Weights of a small transformer language model.
Size: 8 layers, MLP 512 GELU, vocabulary 4096, 2.15M parameters.
Architecture: LayerNorm before each block, learned positions, no biases in attention or MLP, tied embeddings.
Each number is 128 + 32 x the weight over its row's rms, rounded and kept within 0 to 255. Layers, rows and columns count from 0. Numbers have three digits each. The size before them is the row's rms in percent of the matrix's.

# k: layer 4 attention key, 128x128, rms 0.183, rows 21-63, columns 0-63
# q: layer 4 attention query, 128x128, rms 0.185, rows 22-63, columns 0-63
# v: layer 4 attention value, 128x128, rms 0.207, rows 0-57, columns 0-63
# o: layer 4 attention output (transposed), 128x128, rms 0.171, rows 0-56, columns 0-63
k21 088:138133080110113153142151104114106081157162180136120124101073136162124155155152043159154099108149107121112114140213042058116190114122161173131148140109137107099079154139172160118125095154135174
q22 097:153161146146172085141105114133160148150143142156134157192116165140130120115209110145185103132111203140141091173107120175105097189126114102188147082117142170084055184118103105129148097151148164
k22 087:156167100156148105178138091120146126108147133141096155195107082098103125113139088187099120138123133088100106133157098128112077193119071082067109182168146125155102129148134156128138160162155094
q23 085:130137095083145076161144094072087141104147200092148140084133161178190123149113058150087126066170131105076139077175115113142120131092129139176149127073092180123149125152204063133091095108108083
k23 091:110127151154118111108112094125143149188133114183147112143125135159160118153143104130164152102093127133097140086049120093139134118153123166147126119205113143114181136158110122149098150080072116
q24 093:097084097121061135123155111120113173092137069133116145141087137133108146139145089042184126111129125098104144099156114115074141132080143083127134094121098143154139089119142084105145098094119144
k24 089:174097120146143112108134063175155104146100134083099115102132113114105135134155155173181090137105113147017133128098122063156171144129134171133085156183146125105155154060115140138160119126187162
q25 098:169097107112155114119187145105166162157115088099156148148092061130159105108130112212175112129109125087171155162167112183104170095121169114114145102130138144115146144173210173091166119140113132
k25 094:100170128104152063111133148174125114142178152152104076121142113116143114121118105137128149163118106106100109145200114149126139110058091112125128103119177138112158171108150178087142112103096148
q26 089:179178133144159131163049186153072124138089128126129124115169090155090145097123055098072122101104167185116116126202164163119118133142166098199176095148119129121102127153128027124153146170130141
k26 084:106193099135123158116123140105101082139165150149151112124144110196140099129153105092199148116136129166128089098140126105169058138203136199086093169163130116185095129134143124060118190156185117
q27 089:152147147142108101129200071103082073093111159120094114101149180103111113146123073158150110072072134101137180118110099128160172091133181182097129140169134106106187135085109090100165105162079154
k27 087:119087123141067106109106036066115115110135147136109155110168177093186093135098101165092050116108134139159170091082114095121129132124131174121109120116175094127169167065124133167148177136111116
q28 086:135102157089161088182092114122144167132097128107127138107181155159152162172139132110102077172064134170103088158117097108058122168158187145160167105119115219113105102118169180142188152140088100
k28 087:117079061118122087142083157189106140193151155156134137098115165135163114175157129139107191152112176125131128174122124134121120181152112099079154124126140172146088118197140137120159148064083154
q29 105:134077140099117127116128082143151100151109205137171165118098078056121083153078121165077112090078142151089103106086177163118171112163145122171150101112168112090145110142085117093078147126154098
k29 091:138110075122167195148119141138175108192151128190118110199152134082147128174117164080146124110149128117115168122098106108144110136161100123118159128108088179107171076174119079151138161152106081
q30 105:125139124137130113160124140075134083151121127129055092087043097091121084133078107123130095124053157133047113124072165099126117106146136148108168161193149110115145165153075117086115170129142101
k30 097:113070102161087136087136143113127145080105134110172149137159119177088119109125185068155072168119129169122068126130090079135125101141173170177172099137113116166118088187082169121140167146114145
q31 095:132155142123120135117111162230071155094102105134138147169141136083168138075113105120129157163132140168173096111152075081094164116160151141163178175119126156122136116086151157129099075132094095
k31 093:118110143138180151102154166148083120104094116176089114105133103140168103137123096125085117106092142146144128147167082109153142094150098126093110156151167089076094121182130112098162119180134094
q32 089:102176150117154121149105150149127082113116113088137076164118117123111124141103100078171136113127189123148128130120131069042100107126116095179090092138120126097144158135109134141131163092132191
k32 097:151161088080126142137139139120153141147124164093181141060142102112124128083139091145155163147125146178127151126098119093064155187163167107249159169159103119127142109161099145130078158102126088
q33 111:108118084054132125115154133171117108061119108100127162169126063130163128113103138152100136142118113134169119115122069189071118147129127114184128148116166151082130086163164153163076096121110154
k33 094:110183123135193143146085143140143173080160108113182078126110122102129068141145069094125091140131100073160150160197084162194139130090098075113184160129125079136114151181142125179133059115165140
q34 092:087122049125114137131105162151089100159144093178077158147145129094129120150092140131155097109138101121175092118179067129074185162135134123101063163133137102139134070165158090139142130186176151
k34 087:080097123136164058133128139098075077085169119160137120107121155145124138150146105133147086134099168123142085125129099109136137132147172154133162146170090084119171162163172170136124141153160088
q35 090:181109144142077086150128104112110098127161082137124144183100136145188121158155128154103083145118093102104164112121164129125165153174109128146157103125117127100080073120072124120188094123195130
k35 091:067139135133108098158140132073112085171125100232138152180135105097103116214155166153127127112106053141120080109125082167135139156148066142138124091147093116224100110088138121104100114086160150
q36 097:130094061063186122110152091174097110123095095130094103127112118142130127127148123125123149174161013114133090188155131114134136133150128116130139094103179101137150095100149150179038105069181113
k36 092:137149139101174089134192087076116183114156080143114079153109218129149110093143126133093079118138059105091136130166133107119118118121145121184083065114135081092103101134136088088110127055136137
q37 101:125117087099106138124115099099143113114194117111108087170132138112163168102125173155113164108207115064139159132127186162096150117129163181109144140124163199161143104131126129097098097159133051
k37 098:129144228123174163112089177113172138174061114190111140187106119141147157098132148131078078132138059104119089156149164142093117083077131096175118125162101121106114137169123141078182109077123093
q38 119:145113168095092169111176095063188067161152119121160126099134113122101129141119140178079164099134134192047169108105201130082115143075106134153096111123112149128124196086135136109131150103116083
k38 102:122133183128119207168145104121170133101117177104110141149126159093149135141130131123050137146231107132099125125077171156081106129120098100154137089078169193114124119202085107141117125110176094
q39 110:172114123149181147123177055145151097149090132108160114069108124130119068117095138154123173122130164093125124140079186158153190138149111152086111104101182171117123122105179139113150137099117124
k39 102:122188103131084211115117144151164147118068082169065147102115153074168120083113133148106110121116079167186132152086114103158087127098135115123087098101205151122143102136077127153105083153099123
q40 096:113122091156140102177124058102106123130109101106142197172135120105107148122156125171147202117153095111081093073161118121121130210125170110163166126108129167186145051179106170147124156140089109
k40 084:087124120074106070105101165106161132110146110135135103075146119181150073132085069151078141141102146096108149107110130149170139113154126076125125095137076100141203102048131092050091104145170151
q41 091:133131131150094128105114112127112138083141109173130120120137134093161109104124117088131134178146126145135095099177056135106139105169181109135067137145150143176160134188145110103182174053136104
k41 089:090148088116136138106151127125105125094128127178107108111156099140109114139073138105137140119154129174121095117089137077160165087121147144093112174149123065108119161158161139154109158072134119
q42 107:111154145155093132139091188115185159131136153199139115124125145143175157134134110141164168091165134071104108095179122118195125140119127121134102068128127156080062138148156119184112139133161096
k42 102:150159145120086162085192118059130184185105184181101174098111105143115148146152134169157175117095134136111149069098146146146083130059145137128090072131116119140133135123157083103164131097060105
q43 094:149148080162144138124134137163073165071117090153156169162146085136141138079186095110150112133133130123137141178133094087132190123183119150121089120097130135162144152120150128156113097135142120
k43 087:107136125123121077167173127110118118074193129132145131100161070180151064152128098081157127151128145114136044107144134152110111127138165088153128101167126144038147168135147108099160124143118163
q44 102:130137111117096156099042096129092086066099147155133123139093136158145138147082112134124188089147063112170090115138137124169089134196115106113058123120080086087149082123127062130083130108082090
k44 097:105076131115084090175103088112076127110105142147128114151071111132171153148167123126133139078138132125115071083191157118185144141119139142127121091144067095124190161144106086073124137120104063
q45 100:034097098177172137153120193167058157103126038123169137185136146127073090119145153100128068166135101122116147070154127187144173118164110107129145121132126137171124157114131123133156129106124135
k45 093:115108135128180135137146123132159140086120040132147138088138116176105134155227077109135127191184065115167110117141111080145127104091128072149083183100136141165168171094137106131125100152153164
q46 093:131095192169118098105127161148108097091130120152160157076116102154149143134173130126084121149096126087135136128177093157120110166126138164068085107133105123105066118086110110086118165143105137
k46 091:139097173101128112176112111075147142100127135101093108130134143080162093160162166143169102153074098136150190037050089117144114089127131124132129141092162148105135163089152122158123164165098113
q47 098:106169118184140156145156173119165067113142116136134107077190157070140070146166152146079159153088175140126098132090166120145197204102113171149146128109161134117175142139138111121142103127080096
k47 098:118132161152126120160126090168160102100056122124122098144082144115154116201084094121045144169129127132121121087122144120101182140106146101115112088127102170116108084097057160091160136170137148
q48 093:089080110124141115097152140091138072144088096148081122122138139176116177188158121091138109157160120090119141115092147058175127099105150164123095187098105168071181104130063136149185137189147098
k48 093:106101112141149112109101169121107137139078051108058143072145157150156165112118116140088141168147192103161171103122112157057116153106095139095067105104122140130109116138138109104167177150116175
q49 091:111129091135169118113138083148088141072122118189128138128077099103136131104116153153117090123099152094161110078075119134156169119069143148096176194037195118114143148170099138129137141115133161
k49 085:129178184140144151124092114117098104064153080135115147176072121086116081110098110194159113087142113134201143105177105143130129104105150145121135155086116155098150097157145133114069165156106074
q50 107:167143095116053151152125109074151125165128140072122137132097096122088164068181109176144124161093174101114120091139142134103081110168139110163200143105177120159151138116119134051134153093132137
k50 092:094119089086154093137123138148132078172170098150074186118114053090119160126090162147108131089144136128076160128137111114150084128083108112132128119133147131140127063144184160166165176091159127
q51 084:190097056071124114160111082119167122129153166121123125168116133136108115098101145113110126026145134134099125161133113130097134088187119097181131136143047106126147154183108106127138080174141095
k51 078:099095081133131139179113113120187120152133158115088117176103095096147173107115117096179141093145130176094121208190160095096065138068105105139150181130149095117159072144119123076111096110129106
q52 094:175181117157137151107162129099097142118167103151134113118107143144070078128149143152138165119129096121169127145152104123094118147101167137079126137133161132138082145140131181121099170137095097
k52 096:127109139129131105119139100137116105095105113173112168196149176159194111150124156117146148135107103079125106151171100134103122184101116085117110105146171150102092157112141150056122118154059122
q53 090:118139097095092116121104094146146115099109175067145082172153119132181113143151168175066172112163148031135096117104163175119124167117088077125114083123149132174128126107120134101093114125170139
k53 088:130168185167101146164100070180188173127116077146079101177084131120129160171187102113116121146129128057157151161166100160153122092085101085174112131126157130101117153052116159150099090127141083
q54 098:124151093121115142141177166114125094109117096094153133144101136104086123155194132182108145168134142106099151100142112121180154124138075135092151113141142158155121168140194139115133189164188133
k54 089:088144068143137123086174125079136092102181148112090199123125116093155143143131084142085105131154101152137103115118090131126133119105140135175107171106136138099097125092121108107086120054110173
q55 095:152096121138126093136167117200131152097092149094183126091126101097107117125117125130130140204151120088105179098132185115146132085112150121086118097105084161141079177074146137149195120088114142
k55 093:094161138141140137192101138105205124124108119135156107062159100105095051130170106146097111131091139173139152150097096142123158142114145096111080091129186103078116127117154157164031171129111127
q56 094:152138094117161104137137105068150135112158150153070162200165090116116092098146199055166120124125169147140096145106135087098185139103200122074079111120135105117116122102186161098107179148147056
k56 093:140112101097177113080078063107113146109146158194164148161140117151067099071152157124093124131154105086146112156109082135120136132158138080097121138114144158159158099117145127044079144100096106
q57 081:115107112061124150145117126115077163094154096131117202155103123121113126152135131107162193149197125147142082143201140145141091184122140112140196131165157090124125132118158161163170139158115119
k57 081:137193104130108158173126099151166149117152064128153141109099106140158175186119152114139163066123130093114123125112119140102117109179146202148114091150100147090084107136181136110231122072103146
q58 096:158172145140117143082135111131095129078169150116145115147146118110153086108121098093081158139131085128161120092140045174066069109152151187122152157119109094121124127132115099177077138180164124
k58 088:123158155119141129127092145105107114060126181121109135100091120125110116134144098090140113155177106121108149121148148074174065164207113122149141148181112102105173184131143118199157123086106138
q59 097:163118130169177079116095100115137187154150077131075165152140125111121121161106139094161132128142133126120138158167134115153117122114130088168139151107132141115173069110118167181119181151190142
k59 088:148165117062175100152100102115102109147174081102086113136134129182154144108193116126149128161067127153134125102170188108086128140167083060141122121064099126134139108120117146149118173160095165
q60 088:043139175188176119087094141190100116122128175132099144127158091046095123112095096134128166107109151144162162135083092127129074106122153128098075120091184107146136112129143129125121171086124077
k60 085:135111153158127095129102146152103171046127204168139151170183135171149128113141052171106114153117140172100162175183080058089111141146173102122117116103102113148081153090143127158180116131148071
q61 092:091131143157162130140129099106134137148142164179139187166153183085197089159096138103067189131163142120112112153136159139104133075131148093168136119052081109171096112089110154150120127165134164
k61 094:168128122111111201119146130143136095106077091129159175163138187062172176080150080137034139123132131093134136125107128170094090143214113123172115150104137115143126107080151149139128126116150084
q62 087:166135102107161105110152054164140116176145136159196145096179106121109163148170117149095140181131134145098216139151114109123173160127126165123125154097142096111099144101122138062127190120135092
k62 096:151122110126089126099173079135144123180157119174141102171167132142170097086187130099171098198129143155139179123032134124116118111103133170156114049101118133171142134081130113083074140143103131
q63 092:069134098167124098157106109160121127130134115101173117152140221081166113131151183168113161123097101143149167125112136136129158132104093096170088127057093164096133154083107089179077149150154155
k63 083:084150111101121184149147101164112165110136106182088086090102093145125173095125094173110067128165167128155161100170089134153149118176077051107166146153143177115130151141086146125119139136121141
v0 108:141114141151147135125147126138109123125185108159080137083115118083116095146197128114126077161121123103124173146128114130132130088086126130109134127114117152075130127100081075087108168157174146
o0 101:163170143127167170100138108122076113150063126082146099131125108106138126047087076116163135088123151152133115143163111111158107136103166119169093159170121103123139076149143131148121104064091150
v1 120:205154117095121104145164143179112121096125117162135136162139098124081117159113102155157182160150128114112206158092099183117108109156098154141122171136154097166201132127100144095077177140089133
o1 109:076085138104136156077105108132111114139124142102091170099107156098116129116101150090130108106144132178165060106138154084162154136091124139060103112113148129120122184170150047142161105108149156
v2 103:133128158147040167142173143161064169103143103106104127088109136132044107145045165126215112095081156116090083140141113148119123115127135115135092173114060155122197122119124107194142087131148102
o2 098:160084136123155153138150067154149105096122186152097131174086149108138138132155074137073112163161145110126157130133078114072132163139147067129165035127170159118098086127076171110132118128116105
v3 101:164087109108128140186093158126168144085069153143116117129081136154173110102123094166094170119133167106141083133087160139153165102093132160140103106120158124066131132143158107108182140161070095
o3 097:079137118129117071121140142099146102173137170105123148083143123172112152125154106120088130140171053166090168107194135123184104104135140124128139183080080153162140157154171141138111068038177186
v4 095:148119166088094081156152084178078162088152134055154189117137111157100099070143080167141089132053134121148111144144190125107127102117151086158127135147135097133113163117092214100122125125191099
o4 097:121108087147175126129121172096145140155141114154073124177093128136173159122108136135094167098133122094055131143176114151147179148141123140122142151106074169113064094159154122154158119174082135
v5 125:108185146156158138052143186087129102221120131127074127129152137122128146157089105179114176101152048145126169153078151051174138174108103150178150105098131115189156117154161163137115120135166143
o5 112:094078124122112168177126129164121140121108125125150110117196110163118170099152182068164142188162130137172074098118139183119070041118132117096115130139182128118155171161136137109169124115136094
v6 103:121087107134144115135176160190143144152156153128087111155067145080044176149155117185074126113144106094122168120098110184146054176139064125178127141132136123072117087141163130133119108131134160
o6 113:107107138120068162131098130047131137074114174113182088066153108149160114129128139119173145140108118182124116122120199065172130106146148172152056107124115147153110165164134130143171141072102072
v7 100:132140158139143113140124121184158098118113155112182171188131138127089137146143153127173075183140133107130136145075119145111062152089131138156082149028150136069096100116145156135133134103098106
o7 101:110083106058099130069113121135081155133144091136076103096151124103114124088131114122130128082144124117105129078117101069074141091190160116113104181143082102135140156117118089066101149087130120
v8 104:096096156091121132140114113142097115156104109078181179122124112119078091089099145091164146151130188114116211123128171079154027206089081110097126163183118116128115142137089130101086153182127168
o8 106:128103058156125154121152161188127074101100110160089137142121104091163130157101134144053167117142118155130082149175095137112149103154107119106088129101131165149162133096169115129150092105156088
v9 099:112142133121120134112171145113094127093150120141093113132120109103152086118133089133164112106143116186148081100099141124174127087125054097063143153085103228157138102080146136168123068021147124
o9 092:103085117100176117163131089113169151113058150103150119159142139173122154128147082145134130129077150132081164072151122184120118137114141164199195088159127101067181131121117109170095128150083159
v10 096:153157181112192094150119112117163144174082079143169132124114119120177159082119140104061184148100137114121132063099132184122117133101153145148187079148131123111174157137136088133137134126111110
o10 094:071069074153128073137133124160125085117169100142133119175129137124107102113083069101134090110129111167165089166099114131152170088146142168146089188112142104170108131080079142085149069104109194
v11 110:138178119204131104114079143108125114133106122184069135118106108142152135172166075189104043100165149112106119101109143122116184134111157145137114153157120126104110112120165126116147076130115132
o11 107:104082118072123141144116145097150194155095158146165109133171196137124159135108200087129179142188123157094130157151148140148097115222144134135156107124088076138139167101084123145119111099143098
v12 119:101110084138135085098134143145124158148148139162079133137128135118136158163145070128087107135068173095083132144147136167131118150181126196111114161158227177129105172137068128113195169155072105
o12 114:129169203142126155139061136164182131128182140140158130144104058110130132117084125130098149096180108109058110067150208143158155116159173131174143103145103097158088157121153143144090069101146144
v13 095:122102124129174133078152105108128166121127170085153134131114126136175182123152128182116096172098171165140111145124094084088159115163196111138132162127067028061092153161137178147102177189147138
o13 091:137155106090114090064157098073102085128124099126068137118128123159092089179059139101108184092071097100161181096152141200190138154132120123076112134131174125172052131086117065090127119099081111
v14 107:140097146120112140104203101118148142099131138087140078142135129078127117116091140053170135099113176132136202164190111155067110091138095152190101171143071087116133148126080111162135076157137086
o14 097:079120148162122081126073141170134155133129170181081189140081079172136082108155136144081166102141116083060102068130138117186108152122133140126101082083178206122125066123119162089144186126126159
v15 099:114118143099094150120130125137101117095141070146104150058119098079121189138134156172138077078115126035104085116129113165082103092121122163108130115217139084186123109169128111117148102117182099
o15 101:154080158139202105148127140098125181114134166163136120184161139214116139144166143091166163138112151138156098165076165097149184194127142107181098143102106096114124156064127148137151144167119104
v16 100:143131133122147139107186193119111079089156141080125124082096177119063150103160124116113135112145152140125082130113099199154132179160158149034147137075128137123098099104127142142112153096122152
o16 106:105138143114050127133101075172083160113159120079143122153112141088182131082125053085122128091151155128132143103123077090145134110088118119067162117165094162159167090171092173118097099138084124
v17 102:164109125160207098169119157113122157146152121063108169160164142132116088179113164132141175116153101106131123114156129120112095167123097119119150088097057163133148101133116130152103175139103140
o17 104:141136123086096206160136132153163099098138140147151084067128120133150109058132124096163089102115158140170098116048120141125138149143153159130160160155197103112105101128076120155100095096195122
v18 118:179107079145098109095107098194150118128109147140131104175126113087114108110133102088146017117132155124089185115169107135100116132118135167124121201051087119165142083096050131148120126147150093
o18 109:101128151120155168135169127152112167078165110134100114088148166143156112118128143143177150115141070136173085115160189133117139100183140061090085124151142091061076149110138119131116149121131112
v19 098:106154160125194117101137116143084148067146111138112023132140161195117170125119159146098116153157137151141151093173137124063113113170159150117128133147117110150148130122107096157110128162119097
o19 085:112176136109140126158092136174093131156120100120169148072105136115140069135145096115171133124097147093146070123090159074108153182150114086124163143158133197143171095125099152154160078101118133
v20 096:112177109116145148122124062125134135104149146155076150088144081102106098162142136161134175161130147147106136126126146145143145083176120100132143127164112155154113188170174118129114180151129073
o20 100:130161140144133190116099126120120101128058147168057162152135166126161211169132074123067114121172108048160166186120124143167065151101076162145098125100166123144146118150117129161144076094139129
v21 105:118166107209103124107147153143130150129106158139133132126178172117113109097145125119189071152116135086078161102126098105081149042146143125078129102150114077133104074074121143149159104205108139
o21 104:128121143061148113092152079161097120107174127163132116150053112103139136120108138144067154126134122125129111143105113144141168097124157108169083052152139123122109105149116121111133130083186144
v22 121:074101124135090162117120089118147102036106181141106123140145092076091104114146145111078072112139148133133158102126142137124107059136092116097133143120166172070074133120145137117127137054128130
o22 118:186150148124130093139123106103101151154123069087112123138141174158181142164137105167165167141165084099165147089213156118145112161147191119166093124138141091105206139141121145129104128134107107
v23 093:128151129138138086139148102177163106141088079107214130089115156114084107129166107086055166129123106110107096191148167103110101154150085113136080130126136153126162113068103161105142134148092147
o23 095:150141114152140121160088161114063079168178136137169142138107140130124120106137155106188121131122096112071146115088116117131106097139155173142175149175138065147114184201131065103151138124156120
v24 117:108048146071155108196095129152206098146074095154096139115133118164153078081139176109076185120124092099137125185135150146076157107121171174125126115151167103103144132142143115117125140120148135
o24 104:118136157211118110105166096115074093176161149115159115084074130146116124126129096141167064094146178170129152156154132124184091117103082151150099147087086196152102131118164166166171112112153192
v25 097:112185103153103133113178133101091053129124149125110121103105156174119120120144062107102186059140135136111168107136164122133163135074115134095095063131126124127169137146099155117199129099149183
o25 103:135105176099156129144129111161169187151071060116125131151156123144121147050123172134147087187175125172150124168148119120183077108124156106132120139116122180138094059158080142163077164141102098
v26 112:107170161144153123111133116174100134137124157149158114116137126149084124132144094102115143140195114129097074131112141129128185118123137179086144110203149166028135146072178159104140151135142090
o26 104:139121119088166120172082145065115168179132065151108126172119131077123138070121150101141101155086115112153129148143101115068118147135176033125092106065123104171126118150101142158123089086108117
v27 108:161133133103102147135133109124145163125134148069131189113107183037106115135151137115123147137151144102149140186098082140163107173145156106142141112152101116109098119092124137109155116186117069
o27 110:091123058100170123089127184102077139134148147140145166174135107165158109123099127115128122105140125114150176070114173097191147135132078163142111213098130171194166125166136111081086113124137150
v28 112:115142099091145093078092082111111173169143104135142126155093080130115083133162088109135118204146133173079118170097122108124091125156149146109080084082142164216160207184127083138135132121160086
o28 106:096145147134156174177123147131143103113168103089113118112110171140094189113117164092153100085115129067156129143139115203106104151149073090134153225136113112114114139093118161147108173139132163
v29 102:130174133107110186095205133123142111164146084135112146161103140099113086137140173158132193123160126090109166238114107093119179098183119157104160190142173048130120125160129169151102097138124125
o29 101:117104111124116084104044106143069101141136184132111090089099126199096183090151179078152153139082117143145130054066142126117103140080135136133100105132081213120145128115103107132153186103143097
v30 103:090148092093181104112179127143135123096112172163093097124097158144140143070126097154123063166158127149142128073190153081149109124112097171135161166104144061087068099137116148145117131100145086
o30 108:152146173127042129155147130079124184100124183139153145142126115209159151208162140131150171111115070105131110172119171120110123122120124091147090137144096198080155150112167153142139129123107114
v31 118:114118105166142100138109114142098127091133117134110162169162161206160087141159146180129147100131094148187092193123120129111152131120117119128137060145079151099125145093196175159097135102096198
o31 106:185132147086119117092129118103134121163096123145129080080105129120110191107071129154087075151137168172115137150099129084114119150167147174142115139135142103052111118177143089121145124135084141
v32 110:171076122066069163101115169094101081099119150122116173117145119070116160136148127078137125147094118161203155130180143115099111077169137099124146147078141109137079132162056074204132099138163122
o32 116:123103136206144130123169070122150145110136136162143112133123125155141104136136082185149145101137165049133165114145113133149142176105135185116131120133121129134151203093140170066146126123109101
v33 104:094101175218152129093145137136102070191137129132117109130121147092123150150094107124134125112123114200083104159128127113087105117141189127135169099102123124135142129190168124111096112171162153
o33 107:179167154063139157177129081097140164117126150119166151126153101134077128131193125084140152120155119155149143133073128126144118090145129101114124178156128092130103152063061114112125180138135143
v34 110:127123148158154130072128091141120133148114122134120050093202179137106171145159128170155146124150065109103128147087134126101151162090095133135125107188115162132176113150125151086165106167120167
o34 109:161130084134170167149110158109123114158145109123141152155078058144063062033129141101142143125140143186107122182099107127118134113171134109128098086060120127143137097144149134079081175131180149
v35 107:121108160141198115180059067108145188125185168137129106140091143101141097108147150119055140139151094129136101125131133118167115085100155129139168097109142069066129071106118080124140154117137115
o35 102:151165096081122142079197093093153096101106102067170148154091164084134135134115055123151084125128093144100198129049150132086155122131121103153159129121159135170094100147083109097156120084123160
v36 109:175132133113099122143092129105167130128139090133063124090132106128160171125140114166083137132135092102151171078178109114162142105135148108149133106121105133086096131136104157143071163119111081
o36 102:115106161159158141101143080163121118113059127123170108166158140100145032115094171092136137137123154124106079136118118109133110139134090166115125108148122080167095178145071118149119069089126150
v37 104:066135198116140158141118132128136116130080191108134127053149112111163146113135081085142095127096140142167131132096123111189154142092151161180164097124144101135135107074177115059188123155132175
o37 101:099145087166106173144176160107133180167103101125144215165140155113156162124122112117123141190190094121062151139103162161120144074085165113145120112086111176136095111080152156139132082103121074
v38 103:128163198204098115098170108117089104138146177114076130141113088111184152164180098204134161089109168177107101140143119142133156182129130083141098147118099135100156112053090128096168155111123145
o38 102:126094119050133176125122195103136153146088138123133161193126130123125134086149147079096062183141077070100181165078092087147146131162137180149164096150124109178107114128146080196161095133139100
v39 102:151139133172092158102115155163151158114153140110209140146121074112111153144094127088154076080137151087118135148209164151133157117113119117126139139138096113185143108141116128116083104126140160
o39 099:079107138140199135150124163194166184122135171103100147079184191140124101093127175130134189128126117204140149116123115121139148087050187148111131055090165145080143136108124104089196153140132121
v40 100:144170157098108103143159169104142160143100149122178188116139165156161156115116143140069091165155114105124096082139116119169098141110029115094152139131091127118106139075079124151085130125168146
o40 103:049050076124103119132097137104165090097117177183127085135167086129135131150103123097103163075088130111103113128105134153131207074136174127170113132137148145108167149158150100131156096077087102
v41 112:139087143141089197178098095121108054127117102194108109145126126145121096175126114094116142076119169149150117109088144122084094101086135104150114153129128102093097128137159072147162122098065143
o41 108:182128069138140073085109102108156162117092136104093181162113131122132214096134129175130107179231154096156137126120153117144141140144153173118108166100118123138148153077114148130114140148125135
v42 110:120175113110135127102147117144171127112130179121175151116081123098140108128152163107117081116156119086131108115176131120127138113161147081107151210085101112117108171090077118149118117194052167
o42 104:120166112149092141114103162122107088170128151148116063106177180132134096150092150170119132080086120170099126150097191169115080150106147109132098062097159127165137152110146098119081137148166059
v43 100:104152134159131105122089155115141084137096161168097143152183098076104096183108145126106119147121099122073157109105165155134086121138095148102168139130122155138097093169119113163123061123066201
o43 109:135100157114082114155112124118116128107140164094162111107149159144125130154137063140147132106164131225131107114038179087139075130192092184138105113126117107115126175061098109162126152105123082
v44 115:188093069139099143113115129098096119181106142146191120179081131093082105141132138088127132134153156132120169158145142156090089075105136238137127103130106085132129150161169088107127067139128055
o44 106:076130166126134096125121135170127164118125128145094139063149193137100159105181178143151098054124120147120130100148125144118139118099089069086120206158166107181134138129127176070149211157162186
v45 116:144152143135166139111063043123129145195114114147136083139161094141139117100110172166091150163162111157123131088172117178137142102100123146163187119172183073151079114103182108149130119076161185
o45 103:087116104137107063177139174128130100094113131144168157086091156119185073141137101142155154125131137139176109181081146154081134122204137083093089208145090186101121104138110112150136155140095138
v46 107:096153131141145111136118092160100137135067119132100131197132136149144106147202157139081187179154128132139148148141168116183131155145154134110147137106121133042073176094106143105164107166130170
o46 108:081152068107078138114131163024116074156142140129184158117125158102155163109081097139141078161117067113101170098051187131146115120193119121144133156156083154138158156156110135177139135059137066
v47 117:079116159152070203162074117146125176081161110139117110068115106169162159065056144118128061100136174108139097110061106140165144110095140112113119082149151193161138117120188133106156115128151100
o47 116:142132127150227087114159150180115120169133059070142110142195128137128127151162099126129172202123140176127139127144123065084168130118165122195103104172099108116143073118098154125084174107136163
v48 109:106176098122115127089123170150133096120141120170145107117128106072101079086126129063096178207113146157101110104181151161097164121165177141145132130086113150164090140146053150122113137158110150
o48 109:166108140136184172155128100185102162155134098077136139103137167127123136076095118165181099076133099119162143135034120072136101127108087152111089099128078143149128104106147114117131157107091148
v49 101:167163157137116106109111188124082117123123148107092178086189153078130080110156154146137093196119135162107092092132121078180159132143149171095124161151222145146091135086133132091120180106070131
o49 106:128103107144167172110087135191138141156147145096124105171137143150171150138111092112062149084226107108135156162170147162082105145183094081152192171155092130168139101157134117204102062127165123
v50 116:125083129122168090123145111151146175123142099086117110137138173096128082129202192128123118165153139103151143123116113143153109168094199189097124154091149125070098146105146117089152119161158171
o50 113:091148095121113168114070138100117103123126125143115117129151120144154171067064069098100152102140115144112102125155137128125144086168155100163182201129070104164172067161110147079118159117131108
v51 136:125092129122087162122110120104109124065073163146068163085157116169178143082130156115099142114139167137176079155144146149128138109111143081140184122157115142092137144091228114167153130138089153
o51 123:146096121114132093111134048075157140161119132168192121161160189115138077187129130134109075139129095110104172085079188120166165151137207151150065117138140156148100120086109154139059121108157131
v52 116:153156182106161150096136165109150133063150140159100126077143120168170157087084134180087144081165110160089131119121131119082168149119105077152139172149124134144163124106134108100161131094151111
o52 107:083085145138131109113111114160119143125111098182182106110149119127098072128187168128127113162130156061124132173108131109150089093128193093143109091116130139145125067073145144145117090079110177
v53 098:089181122153160184139181157163077116139093161147161121153118087159121091116102090144113154108144167126130137107051160199135090155096083128111114135116154194159108171136113112090176139147108110
o53 104:111102135127108083117121141121153147140124098083107135083140114090070154115107137087134114135085087136037109060112109042095130097164169147114091085147076076145203116128141074188082073099132166
v54 103:157142175116119154123125064123115069162126106081114110151166127110207114145105138144129195097145105133070100154115209172097156164102129103114133128090223124133143125205143181108175122109095098
o54 094:113162093152111111146118132100188103107163143185162116090139085177060159092191108128141106105143154147124153148048124068159092116154169192124104103140041125125123142095088111109108155118216101
v55 108:112177121118146124147135070124145116086103121203130093054119137146148151152162150110108082114172157109129137146117137111125145139104138130180159125132112128119158170154112147204126173182117175
o55 102:196052130119135088168116147135072099195135102161095122179133098159106103132148181128151118122091168117151048113130125158099125081107176137136090132081112107114084136113142160083113102109116067
v56 096:154151121084105166171196123172113142152118138120121146148131151155148136138059113181162087088093070144165162131106119129119192094166102145132105095099109117134208170103161132147113123117097112
o56 100:065124119149090124132032161163137150116169158118052083092100108145118149089200101056094128197063136144116110128166146112117121136080153109099130095093127117091078108122110099145180097148126146
v57 113:181137160071176153143155119147143091155141151089180153194171143084089115071081114110116175138125104129130171114160082134129082107121156163100148118119097115145115160182083114124153127149166079